From a checkpoint of a small transformer trained on Wikipedia.
Architecture: learned positions, tied embeddings.
Each number is 128 + 32 x the weight over its row's rms, rounded and kept within 0 to 255. Layers, rows and columns count from 0. Numbers have three digits each. The size before them is the row's rms in percent of the matrix's.

# layer 3 MLP up, 3840x640, rms 0.0535, rows 364-530, columns 600-639
098:141173134136079200088132115136193077123136102109082155103099118161166157135094132141127053103107089133172131153125141199
094:188133060118142138118177084141108130150091114158172117120113125120094139138102183094127077112070148058160156160124148120
091:122116136122065106091131086122090118126138085139217126147111158190124179133118148131103184099093187137163074152135161128
100:132183138166115177155169082086081169170121079153123158123149089173025122070133106150134077110196105171136158130120129079
109:139171107136135118175124117136130133120103052146114121159108084126117133163129145186093123105134145104140105134151125114
106:162123147124105104163145108145173119087125178172170127081080155134148095167119156144142139093120079126118176088136103151
097:160100072173114188102141132166084173140169103126069143152100082112080196106115113157137077070102136095093113083076104059
109:117127165132129138089103168110112124159156067137120161072182133102127071130137087122148166144154105153140121110193129181
097:130147155139155161130076109132104134120170122148105123122135168113121107113155158157091144075151194149129124123132101045
099:072143137130161169170119149108072144161098128155118085144104163163122170157136111094150074144139139095163092121119085113
103:097094128200123131147136096128138122138137166135155139102128120060110092185117124126137148110096090087111103116105145156
105:150033132126101116122097125152156092148102153163119186101105162156166157113082125082077091196124154124096115116153143111
097:139189168145146093131151095143107144108070126115119130118079121077117106187130128122079078133192104066104135091143122103
105:106081170142116107126091107134093126128127154161125122117132183167150122034168136205091137131140062159206137123151135081
098:162160106171103163175125123103106135109062119121147121130126100144174093167134167167127128092149120100164129135105103152
100:147116102141161167082208105158114129160189120132121130150089164059162148173158054175208129135181135103123206128147154242
107:076169178092142131187125161086124113092132099112116133119111146112129107075108115141139177120119125087124112102154147118
106:151158158111142138133147095131108100131126122138161148130120164117113091075090111099108136119057101169116111123101181117
100:142124199123159081156103118126111048125108105149123103174108141131143147124132120101160217151140143115082128133077161150
094:093108147131129155137161093172123092163147078130116126111107164116087175117049084060182195102143118110146103151120082165
098:129163119179137106143122156128149119155125086182170071171120078190114128130154092219149135130128166172132118154178081116
109:111059080163052194091139073173098099083096108162163083126156114127140167062093146124125126122154167150089150131134156124
091:166162148176081141135183103132167121123157100116150073122131120119129060133133103117164110138125060138084123125123167188
095:116096121118084112154123122189111091103135173128097092113167105120082165128158155150154153085169111103113162123103163121
096:107149188111121099155107159125086140128140093160130186171125130123100081135085153186170137117121114176102116096141107126
103:111107143117150089154131138111159109143165119105093115143156083133109119132133139106147121157123170139148104104175143134
091:093146050132096130064112126089104105156116130103122106106153091174166095156081119115125125083158149109125116052110031114
097:129128149128117103128123106103150145186161093100148149138142067175127119122062159149132159131145119108081094091106118128
111:108137173137135103126069124078085077120129151161153080101121174168128113196076155174236149171152137165076150173183107164
103:116115094086119097122074134105102069062167187141147118145148096057129186094122154114182183098151149128210123088137126110
108:104125111090075160105124066082144155136136109175135124139111103097218115058153164104132164123151090123165105125102133089
110:106105120125113185085109101084168171140168058127185114128095124179120042110091121079088130139093083158108107061199147082
096:139118121112113176139140160096103073103083098131136126117157147151141172142076145123150113173114141148143092071147157139
090:150105191125074156108124131183130139143123187143169143104182098173154159123102112105101148102112144158119113126201152078
100:169141147056152167137140123079171089095112118142100196105155157085122145121102145154161133168152146137100189124107122197
095:135092132154169151139142077094085164127112085107115169096166111092132136178152167196132151118144169156198148214057212154
111:146209113149109123054127164118145130077216097156117151099095174118173091157114165156183181159126147136103141113149187160
107:110183082122096164115099130111097167107143125168120097051130150152099094137097125116126078157102103158049122100129122091
107:138145117100141114110095074095145115133071125161107099131093161080110131146101170097162145102161091134147124163169162139
105:086100135142135096131205094112142168150121108092183173069119145172143070159104138100189172150103111084125146174116115103
097:151137088105142130060100112168016073135144182122195154123100130128125177112109120109095114079151121139121161121181143129
093:156162129192115173153103106112131217159108148136128125176142171056141177067091171067128133148112070094127099093150142202
119:155127134186146132087102133165119128167062070139162156144140118137147142084120118173133068074118114140160126100145135135
103:081184098047120110155148170151111163173099134115128113145128204122136136136099101058103125149125150093093145147162103096
096:124080078091095120100107110158127138093140107135160103184134160097127087163107159155191155102130096191112111069096085137
101:164143067177177102090164161197186159098121135165111093077162116157121132105135163163118096068084114105156095071130086166
114:109093096135209122135080101067150111140110139100113164089090131129149096179132108125092144125144124093108128088094099116
105:148140122160209112167173096069130143080081098124158122116102095073098172149124092129142095123129126116172158128113115126
101:099121085140101014153140151113061120157126123113172162112174158136137100127130098178196118150042150078156080157149106112
106:166123088073133164122141071088139076157182150127147116113159092129121106158087126179164125142101128127106159113084117133
100:162093130126157154135117135174099173155120210139161153142117184099090026174157136143099137172099094133149091119087079100
101:154135126132088138165128100108139143143122123139174156188175143127109088128124105123151048139085154096111153115164137162
099:085145125169160135152167118172224114089162082086082178099116102166093159124088108135094162116146205080144128077107114121
092:077037097071103139150110085147137177104085096161155150089132127098152118137134142173187157065152096158133142128126112134
098:064078122179112139173090164091107135124100126160153077130131092071194180125132147145147148182104120127132171100088073084
110:120138151089050117125085173146095121093077112093153049174142123082115129090165101129122189118156124128114157135120133113
098:156170156119067081191091123074185078105118140157169153076116097115129149166164155133166172189104153149144190107133102118
107:163182182093097132130155130087144147142071107217144135176109101175135068164095142139115113079115159125108108127163131130
109:146110139162118135189133171112140144123104066157155155047031113071092093146147154106094149141065122142120109160122135104
109:130089099128121194152159162133086174117142150132069190077131117120150104206114151166131125136149149148131133181132160201
097:084192127107133158126125150098100099174119106127052170122183134102100160129082160165125119154136153168133156118171163152
092:114159194115077149102137130134134187105135142145073120089120120103107118176130055147131136136131105124133122139140157149
102:128172126188141159122114112118188142127137144134086136136057076059148059141133099085103158108092136177233138132122126134
102:110154113078149153170163132138135168171154157088135137096174146157130201131100149156148170081122080089186121138169174085
102:057166072148110155137115122196084134129087135079084168085147092142104144081154153125103119097095080121115105078095153144
115:143179150089189162032131118078219132171103133120153103146158158139119108169123185177127154122094103150104120135100136113
105:086124125090157134169162075124159108124137111143136182137125188141081098122139162174155119114190044126141096099102180120
100:131138123145170051118119117044119141167150121137116135130178107156117164108171139151163157172142165163067117170187086130
103:127092138113102137112102113139131136133109090107132114122160080122160144162116136125132151139093104119153109069121136108
099:119160169110137185144159120167129115119123134135113107094128101094142115116136063124124062193181176175116080207107146110
105:158156113140175130099109073164144129126164174171158137071119049141150124102136120146145087131146100091121089089131126149
102:118070138140132128136167123109115119158151112102216156103092126076105095147130091126151107117118194123101127118114098066
098:090124154116141162109117149109114132164119150135114147124162141139153149082081113125104179130187117150107119112048105123
106:152159094127184154108104143095136132155063132142196160097136115122109145125091113144102160135174101145115098143124089186
100:124099097145129097128172172161074114166190135148158127094048141118083171094127137114133134146091049151089102160150137150
095:149082114119069100244124139100162152097106160157129140150144121126146138115120155110053172115127150135142154124151116081
112:117109134205163138081130188152084091140172107057184121136179114112103165092082149084075116163082140131145140105138138114
098:130145051115141125126073161102066136157132115127157090104077084129108093159076138143111068078147121116149095020095125133
100:128159062162151090096133159145161158200118076098150118130168098073068120119144146210191157124142168187141131176098142077
102:134103123095110121080157186161078098133138147161142123111111114141133128129179139134169047110082140134122143166168079115
097:125138181180099087136152085157131210106065167133176142159176069088043129179167124114137116139072094092175187122132103125
100:154095196180133149130105080133149117183109184110110068155112096103149125052186173118124100086116143066166111115147157127
092:079122107118099139128087035092126119121103143102211146149151142141152135141118124153119122141119106169103153140178093040
107:151117125108152151129086153112118100144163083142196104176113134053093204112119173172127160156131102149137116112147101170
130:097149186139103126154098130201107172148122093082124103112150097110159167134098136171123141080174179119111054125146100137
116:148135170088152080134131118146110132120135132112106108073180162154095176079140116154120075193139062123159104120124165057
100:096129086097130152218126159123104109098106105135089191143127157141161099142157110142107132131178094158140147101173149091
098:102145103119081101094122118163115093149160161173165106138128079086170113119091121163137160066131130036093173134111109186
097:148073152125133184108158086122182166141067162109089107144114139137083123145064169142144141129108111168131077133128186135
116:102165127167174125147091044062081228121187067103089106146182106152059123167143135129180129120170146098155180124130163129
094:105149154170177207109119119104154153147148107086107163149172110102088173113187090167080106109162153147146159070146101106
111:085153104148079133126141132100131145108124120166115078108105109177101109143121119051192203169127104121150144160115160114
089:130110123144164133152149169161151119140128128136122078074174157114095161124118185148109137174106160098179148163140105116
102:127162180147124125182126077160159154119094089150132086113116099139130104089136100100082125144121165158105121146103123107
094:134161141189074099089097121053085107137087148118118115072121121132140158151153124140162116100098143125115106188151114161
095:127095093142124060185157148071147135128148100168149147122116165074108155184098197079124111143140142090093106157173096125
104:160128055078153136104091077121128068160172106111176118145093179144137159158110100108181126161166113167168138132171132135
104:066116128102081163142057170170110139128095104130140156180161101101170148062130138183089163094078080076145169092158127102
095:078106128119167123132130112194117085175132150075174085072132148142102138106109203144102135089105132129123151138088087108
111:139137142131067086120089136113140152154136088116039117146147140161158128097123103123120100199172102124126140097066151164
091:174150142135106134085053211204161099069138192143165081115115146118085188203128127118100087146126133155094147106164120112
095:086204075101123110111130137138115099104090111153169137133144107132179158095081147091122104158155074113107151082114069170
098:077146191112161129140167080164110183156114102110171105086055113129133131130167137179111157127089147127069104135102135162
102:132117117096122178156123111163094188110124127139093120146080114145078106085129149164111087094177126134072070108108152067
093:070148102173158158124153099146155125088128100058150065109101128120107098100119083106081096187164044071142120112180160135
112:173126125127142158090157136130093166137139131124173139185125159145148150125116137122147107117148087171157072101158137155
095:180116149162137140110112109139106151062118126146136136168113087157102131118133130152115117187094131139081092134133148146
098:101179111059093129142091134223151109088094126160132092139163115137133116164120139104205080071084118135152125124128116147
092:070165151146138115215156112168129139142167144103157154178119156105029092194134136133125098104062157144134143172136131097
090:089087098159158148070125135127144050096085031154104142118107095136140184117109121124084139173054131089088133093174109149
099:088138063090159118070167127102147176083205098123124108088046119144107107171160143149116116098153192037121143058154113127
107:144093146143132155186071112133143114127125180136114162123108136126157126119058186084122099150153143096137098127130185130
101:128125136118098161156142141127130140155069137130168143100065118132109126200175145069128151159143067143210144112146123094
103:121165150145112151144173133110106169082103165132124154106054135123171138133140139152102068115120126107134108158142166140
109:131168129157099116133169156150154134113105138167117163170138136104110157057071077122164083126092176094154189158204107145
101:105162112180185155197089104128145100108149128137146090106135111137108061127060128109123111119112135072100077129164145154
106:195094113134142072100109134134118088142155142162158139104113098141191110153139101153085113170071167106117112140207057079
094:148126122114108148097136132132103158155139155109146130056138131100090139132076159182162111123131117143151098114108131172
096:160094159143125126201101127112162057149124093188124096124091129057134091194201139109121130132156157132138129122166091062
096:192122122083102133169136082100122126107131125140103114113130122125086074139150085135147133150154135197180111097161095130
097:103175112100065136138103133113106123137140108178160170169165061187189111131096131104079170076087135077087149118083098143
100:097133083144141147092160088173113101132099136130161149126153114174138159125073116123173117111079110149070107105117162040
098:151143177198086135170071128150180131106117154138094103138113128137124135146107100183126134130126155123208108086169139121
093:154098118108094157088118109125155071126124157138138047061127138150078061151107154153146172115152210195132099150114133119
098:115096153191184060117143160115119194149162133138112132111157089162107128146158095113145117123109078061160102108143135153
094:120120104106123078115135093135108107138131132118089139137146126126124150160152157186108047143147144073152162145129176174
085:136136135158118110116133082153149086105115128141126154041138128067160134057073089191145189114134153145098107170194153156
114:116124106161153134079106173154173161092177106111116103127161041188118165159139146124080037138182165149128150093136107094
112:153141064172109155113109092153142125147139139108171143095130090171086151161151188150095094132090117148095111138126176086
091:127082141120093083170096111179115129120148089136129130111155176110152123100049106102106167090112095168114159085087121141
097:094156163172079155147149099073165096127081090143183129089142183109143186094122068155035143113127142142145135075121096116
101:165145091202161126098113152105140143219138095109146107097158107093098141063112100159163095142136129116124127101166094019
093:123145116129105121076147135083118137172155160085150170172137133108093095111124130112110151146119126086156130115161076120
103:139152090081129111121142126166183154183156101114136113063098170104076109141138150094145140127081185156104115138137167096
099:113130069073127091142157102134118101098119096181167132165106152142101080176147202146168143099086141125124115089173054113
101:153164136133090124113102074190163140145131148113118174116116150122140149097054113191135149064118083095115157078146141109
097:102121107080096109097097165145105134131143121126113112118110154085168126144062116148202111138177163136064141136090108209
105:106155149148087096121153125170092120160166142121160025177132134104177129092138146120188122121121132137149114138157132124
100:079144166104182124096082144158095120076117075167128111171183135094149150142153065132183105042150132138054180134155160091
094:202115110111112194088111150197165098079103116109185109119084117110049142107124073200114152135133127138155163137119139161
097:148151109099120086114089193161128108154085142143161108141143139154099113093051174145117094144126091159174185189145135141
108:155188173083086137169108173185145139111101109135138186127152107203073089170102177144121118091078128145111069112079136140
095:077142144144113121095110091134095114105115116138148170106131168143173194128057140111093110125150095086126187114156150153
107:123088154104126080089148141170096114061116113120082085117091115108166139111142120050137142137144194144075132089157095143
084:161110120128081089102156091112144069229128121097110148105125113119137176108161134151101062128133161069100174109125086130
103:108100086107099111098103141127079106134211191155120128108123094142155121179139140156158100158129139101121087095090115168
097:120142081072094151125157183178128150117108133108122125122122113088054121070079073163129123090128143156109070142114106114
084:106145095070195141126159120066129066150103098159122114102145076139063134103079121145158096149185119118123163126100127162
102:078092120106196127133145089142107147150150186159115202152131144119115135130142139088118160129113127122095171178124101152
094:131128084110138117096121125113105137152128130104195095083120091140115137153182101188135094154080153161160139105129102144
109:095219169147110165117028061110119158117053110149144135117102136103119026199114126131151120070160086133148147127132103157
108:168210118124176116124152156092023119173095142113152094176143140120143145167121128139078165141107089130142131142093063132
109:160124142125146104143094106093097123159124127125135178084176105128135160137120160189099153128173128108141119188153114100
085:159096124106128127112159151141117104156135122117121093113128117114098155118148111166091097111118105132179116125114100130
101:150166080103166111142088058128131120110089088099093055098139156098128137147156101116099159142185086099115147160153120142
092:114159139155123119128150133161099115136137117102160121138172132123175125144169101152149089112151157119130133133095090116
097:163125169098119132099094129098111202059137186100073088147197108167128138122136125127106155050168128084072118078096134175
088:127151157094066119150115105082097196193171106061092135180116157115095112128121088104138150112072082108076115122138075077
099:140116145128084085113032128124181125129093140089139114137043182140131119103129139125144191106158180110118116175129134173
111:135090148160152123117131137139147076119131089175120148130098159178142178102137206172125158133132123087142191076118091138
095:127101080134093145125109123140093134160115104146145185169152124095109101172112129120134063172125165147128146128161175131
106:113138126128154165135170139133146139084173112118195138178162151134119176172138128162103074145179178063083133109155172155
107:138075092112143102104179182125099091127123164185144111099146131135123089145141168124103115134120152095156180155169144117
095:139075136117128167123069133117095127166109069101094166108188104140070134206114124089132097071111062145123113057172125176
097:102155076132176141145121109100099154106117098107102125190185100127084115123119119140093073058113121106134054124099108066
108:094103099077083134152117083192184132120194167056115152000127101165122133072118179066124140141169141162149133138137099162
107:162111154152102113141085173103129137204156134104173129149155122146137158132122117116140107099155104136139095065153087152
# layer 3 MLP down (transposed), 3840x640, rms 0.0997, rows 364-530, columns 600-639
101:137123140137126107086148128123131127143148088129140212138131100126097163109114206124133127114140183128149152127089124154
101:135118118152162139154108079180087078134092154184104104097079158098083161123102118160074092138070098171137109204093188138
094:095101139118176107124102076119128112136103168152153086093159083192147101047115172158122097111192113197180084176105142112
101:149150140081146095161121082104138173145124105126156130100096160125094192132163145092127079130135158169089202189118180106
104:159144165162133143098098080159140131145175142141160139125134137144154105120102090106146096174161181147103158180140135132
101:080142124122118030092150142155089153108113167175156106132095180100086118133134130078168139110112123149121171120088173077
095:171184119090101091173096124126093151079143166087160145082137114115153137144149137134150118101120125125055127118107183112
110:084170156100112149131138142112156064139140070099168124125076150115153152082098135116131119130219142153130138140105105116
097:132098095154194148127103114091135169076133127118097134171172157166142094171166156118148106180105139152125105090136137158
100:133115150070100101120150128111128082106130132117124095117157141089154147133129135150121166133139095138204113161144141094
105:112154163131230126103086158122159148149140145142091130158143111116123172118142162165098150110115149155193145105066116132
107:167149141117088099121100067091172143134160169109140132094128058113157090169089102125148103113135138079116144145124180126
096:158129155110099117125128165146071081178067115150170110105098123130093175113137108102150147111109163101138127156143105184
103:103094157152130132150157104104130169147165113145122167094162113090165048114128118138200151048071066093110148099120135130
099:136095136170130147124123121164153132130194115122137133213163081135154115150117152154192158124141119123122148120161133122
103:175123155105147154110157172106136117148168115153202118152132071135114080155099121054127123128145163136085101120097107112
100:109135090123121189100128149121133144142088112197094173143076140122147144103077112102139122149107156101117130118109109081
102:150142165078154071085096147135082109110071097134124111107128156050160135085150108133094129100113097107144179134111138130
103:157145166125161082076095068148178136183080150135154069087098158152153185109125128155101134173140105100120129084157127168
096:134141127142084092097091081181147119178148107149163195167071206123162194122127118173173097163078118145147137169085106151
095:155060135147101143135095082125102133166129130143128165163118084141133079052108129113141116191142141120098163104085119090
100:129213117145142109123153123195125141184191127119136154125177128157116132132111130087187164141135150145130124122174096126
095:156079077163128111154072139154160187121167152113136200095162089163081189159159072094119161114100059175092078121169108081
095:072121165094141122086150047152071163103107104125073141102114118179118085174107080163109065192177094160102157093145168109
095:127122062190096140143096103144137139165110085179121060127119110185104173131122146121079126109083131147060145166113027140
103:125161098122112153124097222120144154127161096110173168128107103083093046102151199100143146112149142162091111188112051113
093:113146104085072159142091163076101063105182191126149105119118041106141097098110115171093149155135130067135145065090102131
096:149096131117137101126142095150129123188114108122131117067043098151085170087089089113136114102108156108112113123095084142
113:146153139103137072149132164110203096155133143117109185145163145167084132136221152165105033141102113147187176123093090106
101:113118139172084125183136139105137128160143104176105123127196175082060115077116096134070133155178102124110112153127126041
108:138166139118078168128119069139104162156147143173105150121107140055107133139133149176135168126139083099145158131142100085
110:137137139082184207115082081158126175084094081074080112112205109188121098144029136158122147124126047187126140142141111083
099:194141118170081092083104145083103145105119124065122129105142139127132157165148147130159145091136143178124192149130219122
094:119086130146095141111129112148135033144161063169090096134138115118134122110124136135100185091123150142066161153170137132
099:137127115146148111138160063112107093141147143127102093144115181110161091102166159141139181133167102129171060142189096101
095:128124104167124145130117113071127129101112131104155198127200114098124104107156129182103134085173130157136140171148155131
110:127156125103138209164136132125163156120135127076187160099123139118131135109083135145116094078141178128144152163124138106
104:100108131112110125147079110121145144154167098091136124157154129160153156104133090112151158075119119141182078139107169127
106:128103120088136121163178104154157105151075147156194135143055159080150123165131190079197181163119089116124154114126071147
108:160112075130125050141151129111144156111171172146150153154125098106127100130104101087118112121125078115166142121080081046
095:131131192145132122120160117066152153100122155124137149128140086121115133101096161096154147107158171136160076124111129151
094:144115094116162110087076132105066155128126153138172103102092070108154047163131115104130180169121154129130112182105071033
112:132184102138124116138144146106082140130107142078148053177142130102106208075151097111125107101132208103113098150122146142
101:176080080116132113142134107190125103121131105074100044130117144212160204174153141143178166101110159163106135130148156138
099:122159124124075177136112109102192168064123124139135159113110193139154151132177136107167137179109116128155115048124074086
102:166118069123134180158047157098127151096112110178100127156160109180164090088116119065091106093174107131150116113118156153
110:091128059173082140094107159147158051147113177150095131089089133151112096140131193103175153153177146088116165142129131149
104:128136156130176094151142144148164149117090190200108146140160115151116172032135105136131131176106068140132121157131215174
103:100109094085102058137131164103088158143088051101079095184150146140107139101160121181143188190193098123118109134131134141
112:135152172141096164147133129118132202113152138130121110121142145113112177127110153076088135169097125115114106127152129114
103:170119099106056120180066081090125149145103125159152128117131126131152126102103119124135084123079132135139127120075134156
097:147133123151149134119190137136116176110101126154102149112132176105103116169121123132085185081156135131196151156093139172
092:099113195164117181116143105138122118152123167088077113135101100108148076109100127097108112129115128139118125110105158114
094:100092136132094135119164161182151175110097139154084126079148131137122087092136122082151147120177187218145167102107096131
095:187106132124108115127164143155103135142093096192084134181125132132183124096126109133190131183185128154103153150130161182
106:134129149092061091145127112190080135091128094136126155162142144090149079120115101159131116068154112116105098151108143128
097:106124155087210119115143159128147114134083073181152132124059171096142157101164147118126134131121080128137150092165125166
107:168143174163100131108110127099159114182107138130123124103178145161090095175112178116124114125114041121103138135121102159
110:157123143105160161166115160082153126100102110108147131121117140071111120133136144110135133099164125087128118136113104080
103:162048149122120126140141159109151098141159163156113129151161167112135077156125120106078131088174165165120115150110109136
099:174116192143138136110139098103136116149110152132104050171120113136087158121103115178161136131162162116125123087164102116
097:135145161143090168137114127101160067113115169173073097200094101139178223090165158161208037136107164119107171149126166125
100:099163101164135141067165141104131088124113114151126173127133111152110122072177113130130092165130112127163185160128090137
102:072119111159094147206123084154154047208059098101092151167157130153136070150091118159106128121144153107111113116164150104
095:137037147092145087165196141113170089108081127206094129167140114111144184159128046133094126203138152116191135170174128112
112:146120171144109113089135126160083109130114084104117134133125122162095112099088108099150162111104100141160123140080155127
108:067107086164091094143160127125148131131163092138153162144179092148114108109120100131129142176191147157100121113179120052
102:154186195099151074162096160166120120146138137160143171103144100127163134091104117154123148057114099112093097116109161140
105:133075111147113136119098171120130170138142116083134198083142130094121155141143134090091143139144096110112159081120102088
100:100137146156104083115063121139132078153159111110128138129093124137080158107181153075142140176141169139140132137188114085
112:096139172113160108139164138120119079156099131145125111166130123140116141171117136139105114083145120095094167097146113194
100:133113078104112095107123107120085172091116150159095113121165157082110143167121097169154165107154155195121170170120108126
096:095116168081145152069138144171102097146145136141086122141100151046193143141105169141102095176171169083101130127089122085
104:102115123155193145160160125138136115154109176108113106077095160138103134128151108081200151078138143095093136163182123129
097:084152149139147178125186112138099129099129121128065161108136192095142165161148128130117196117064178121169142129069125128
099:167117156111117161179099153097100172110121126119126106104129086124073143152148112058098166048197083075178146127120112081
104:125084148165159138158132161121112127090120118146168182171091141126168117106110109105109072132134162185150075152145106100
101:180122146081088132113141070143099114127049120090141081122114114151148155192127107116167140094134094130149124142127162141
096:181138147125156161128138112099116145142155145107078117065157130126066135085057097130110108124139104150198137196112117101
106:055146080117087159097093132096165071158116111056141086124125133144142121098110096166122167157140145060090127170132174147
095:160139163084137130141129174131161091153122110179129177095092159120164153094065162084091114135135199151140155060083131128
099:087150150147088081138127145134174155092147186094171117142069155107159116060113135135137174106187141089122180130117124134
092:148149149189143125141164133178147119108070138144156144162122126127156134161121156145105082074109103155189191166165142212
104:132081137112073136123171089135140058145064160129126166145125158075184108161153101093105086156133148132124084150091046122
123:116111214118101141122090192135114152110110089095179105162148181153197091061175134122195110110178149112160131176114119148
115:169095136104172152189079112147127204159197203143117096102174182142151126109171194113175085124144180123153126101118115134
097:123134131138136159114136107151118155128123111133164102140151084185135121135112085105167190064076154136140110095147096139
100:165108177143175161132213136157122150140017107137139070093126071126117159067122130137140101136148075136133189118190111115
104:152118056161140153126129186126068031118120112117149170160096112050176122098161155127125120126112176111176174159134066113
110:145202111107059142097127112110111151132134122081173100101113164123058117160137174192138131141117088158140104126120108138
104:134112135120160126144146075079103083074144142112169156165178133152163189106170088084158082149104146145152149124170140099
112:120114108181105146133132116115133070137115133135058118094129134152123146087124165107123168145180134120159077225090106126
090:155141091088083145171137132140127120093112118093182162163087085134139114150186118122119113117205109168105127149108143111
105:127140132129091129154144096104109148128096171125182129108106168128156127111090141144123078090155104152140137131119102152
092:136114155130172120109137141104130128108165146190156188142076116139178105116117165103096111107145103135108141125131196153
095:118129084138124168134167120110132120125091109138138166101133148094140081117156083147075132131155120114123108130158124117
103:161117098082120162077200129153106056118127125135140086162067111090119168129118115113192147107152135132131124126106182119
102:201111067132109095146130107134108176089139100095123163135104100093099170146134141146155182091113080133101116172122139115
094:126215157143139092146100079134165129100147174130127139084115139132075100110144139090102115061091106131172079149109160122
108:133139148149147164136059168168097132119113121072097142180114148101107149148103119120174172103150137188201130183191119167
096:078133077119046131125175099177100196094160116081129123084113138087197086137131141075102104153136124119130143117116115177
100:095140159122135128185156140134177117104139106165160111092106144095138091131158205149143095082142145149123158033126148159
097:185102137121176122101160054118121077092139158149145140115127117128129206169143112078180130085131131133102169098124166144
101:171097074109137109163095110183101120134175114074085162138140182143101133177095181108106169091134100143192135143122168172
096:169086131154112118159150083204165114095149151116129189119160120148078138152169129118162131154102155124116124069097144135
111:186155075104082128151183107079146133107128131118188119122148129139133117142133121125131137162132160128126128109169135194
097:133160034128054101185148116156120084128133138177197104155139174124135219143095139078105139155151102127178087134094147118
102:116113218112142112105120121104092129144121135105118126128096074109142132103160129214109102084123127117176092193121120108
094:121165139194154106089104129151134160128154113119120127152094098169116115116149137091130163076086100103107158184113119120
093:114118109149108182126175126122166099104188157164139188104110097112137023112186144098163175092167121146124146150051084144
094:083153079114128081037162115116059107135113161162153132100119112133116111150079145088103202103112131070162107130146191095
102:105098116153207157150122120180167064142123133103118101146145127109121176159114142070125133163129149174131115120096149097
102:119142088101078090123147093000096159130114145138146195162087145141143088140095117069157135132112181149095153112154103109
102:129123121149149152184148146132108137089125160071122189169117120162081158149113110081209135131102065167153147128155118128
105:117176171143144144110095120125187086140134117180206134161151145091144080123120112183105108115139161093072144118101093125
100:121187138129141110116137151146083065119140130118122095131048182099114170106132174158045135139147132141110138113114144107
105:171165052098024134135191181074086144158099103119096184121103109139137064162080127136077168175180146124132106138078106110
096:119118136145099123163198143090079166097067155124091131095124107151186078170076104088089122103093091108063141106101180163
102:141158129151086131078096139111159094121132066140144121173168149130129134176098105098076103111167080162149138115148042180
095:122166130154059104101139153105130090125134163148106155151114130092141076126088163140153121128188150099160094096196125130
098:117072117172141146162158160157115112137170120081057156145084103069108158151178124109135113107084114159101117130142113105
101:079158143111166119121126114113184122159143110138144085137082174126125134071145118080167133131110110124095189155157146149
101:185135118112180090161071150166135153176080121125102173074160142104121042132107121142091109167145072071138157169107144116
097:099147140172129148127182134103086102158136159026141163107106151140196153105208114127154094087143118111109135144112167173
100:099135209135115131132164154094129124128084140165099134209142124116109070102131132149110141150140083103205140152114081095
098:166081089184089124089146141147120082151145119114135155087075085152111165113156141188085133123089104153120152151126119125
090:156118098146108172105125115077152131071088084107206100141119106080192113187130121109125139205116146122095164157103076094
108:100171151147129102102162101130138131169121067114154146157149136171098202072074123095139094193156120076085163128128159121
111:141141075191080122153121085146143111096166178098130074114106107103099131098185124124172089092140155122133052089104146130
096:119111141155132173078108089110149158101161131166111100136140125146163140073131105134181116112110154157082126088115139156
095:144115148129104148137155150145101125123174112139163166116162164119136083075120182124111066119150125191110162130142044118
100:101088097178162099109127150152100191158097127164131103160132079072107102115122087090107146141138133149026146140133106115
091:124082141196115079171142134133107113117125102156135122140107070187146117138150168102125132147152164149075112140102110146
111:125135170118176145125134164106110140130177121185118095142104120114176038139138129115100078069114127100203102158119150070
095:163086089098042132155194196112112160119102152164124100116139095127156137084029113116138130157123066118105078130175117124
100:141122172160134181134128098109129135138148172108111162115146112093153157086147160121154166152141107132215134153109189128
096:131183102125131153112172181113138130103102187149074099134075101147141199157121146120101091158115161116081142086118139070
106:082119094223096141165135081181000137155194128117135048105106091142097149122077074120097142093169128104163111134108141140
107:112162139040148090088159114105080158134161116158120147127162130095133117154140148078127141166125126132124061135126134128
094:162128151083106141109142138162112166028154147134201115113134155163128136089168130141138165125132108092154089097063206091
091:123097092124099074108145129149124179153169093181056177115124135200132173152182130140125096109096106114097108153115068154
116:142145178138134142109109063116119139123153167163091182064148113084122174102149138181139070079149111173179147142108130123
095:080118167159179086189180144149119169120093146135126100151088176059154144121088108032127095190057137158152113102087106163
102:127091136104119153084133112076100092150104095163142181149131067169169112129101115137093113128151132090133174144162209121
084:073128148180115122107133175108140041105085176099164131111138049164175102108134183164160125118133146195071152093109130120
100:134169108170070093147054155192144110110094157088053203071105110078127100126140161149126126114146135169055084137134143107
096:120086124093107163158169150114108106154121130159104082116100123166185111136106148107154174124120118145201135128181098130
087:072069128178110082177110154104150136086071155150134123117148054169157079130130151117145139122121136149149118092158125075
103:180134099115128123149195114058088133101085171100172117039113105134066160093104116105134082160175133173130157118142132113
097:118115149085124094135117141135130189158132101172150197135141139120174168155146075149159173143141145108098162133120175136
107:071111122116152114125087096112083120107143112097160110118172150097068113126094079123130157162148099054125183178117129120
101:176091142121130119131122088110126151126147097110110091140094057105109066121101216108116100160156102110066158131149120087
108:127171176155162140129152099138085161169108158104135156144222129121146130133067116115115121109182114086125100139176141066
091:099170132128072172125161100118121130137195131110078117141157116130154135114131097113143122173132145140099114147116093127
104:121116156139128108083144111075146161101127136138187110125109103132127091164162128159138169113160137049086140180096131162
095:113104083135172152105128081178158100090143195147100113096109171070128091131106130044127181126126109173121139099157155185
099:159109086090105124108087096105177122146114111170025123154160187090080201111221149126139096156130114147120148167158052055
088:085127088148126131082128178140092105094121146122112156192134120144094091155162153161162106140110167129152096122121115085
098:155167108108119224146089143110155127143164103184133150128126102139114081142094120136117129199108065130088142142121144131
108:155082123091082123146115134116138122124137146162155130121122180088188129123079131074126132204075143103145177119061149071
101:137102104142132156147162187155124145130114175126062124171158079136103135186189135144133146157133156127108113135087195144
108:132137105173168197145156114192144182089134129139156106137140129115158134124128167121177067087147178105081134113147121104
104:146166095099160077132164113107058149214142107126102142125159146160137084104160156100117108184178150112148138129174108081
093:109178152150163142162160086147122142094164162070156147058154190107069150113124192086206157150166164163133149125137122125
100:118114135062127160109119156097119157136153172093175175123073121143124086132174142150102118171136144117177118174118081126
103:096099120117177072184068097175156119087170230089161156115152146110143154034130139134126085118118144140166140135090128090
103:155118140189177150093126110091149147130121151148149148140168116109101156192134123071136124109141111162081064115095074187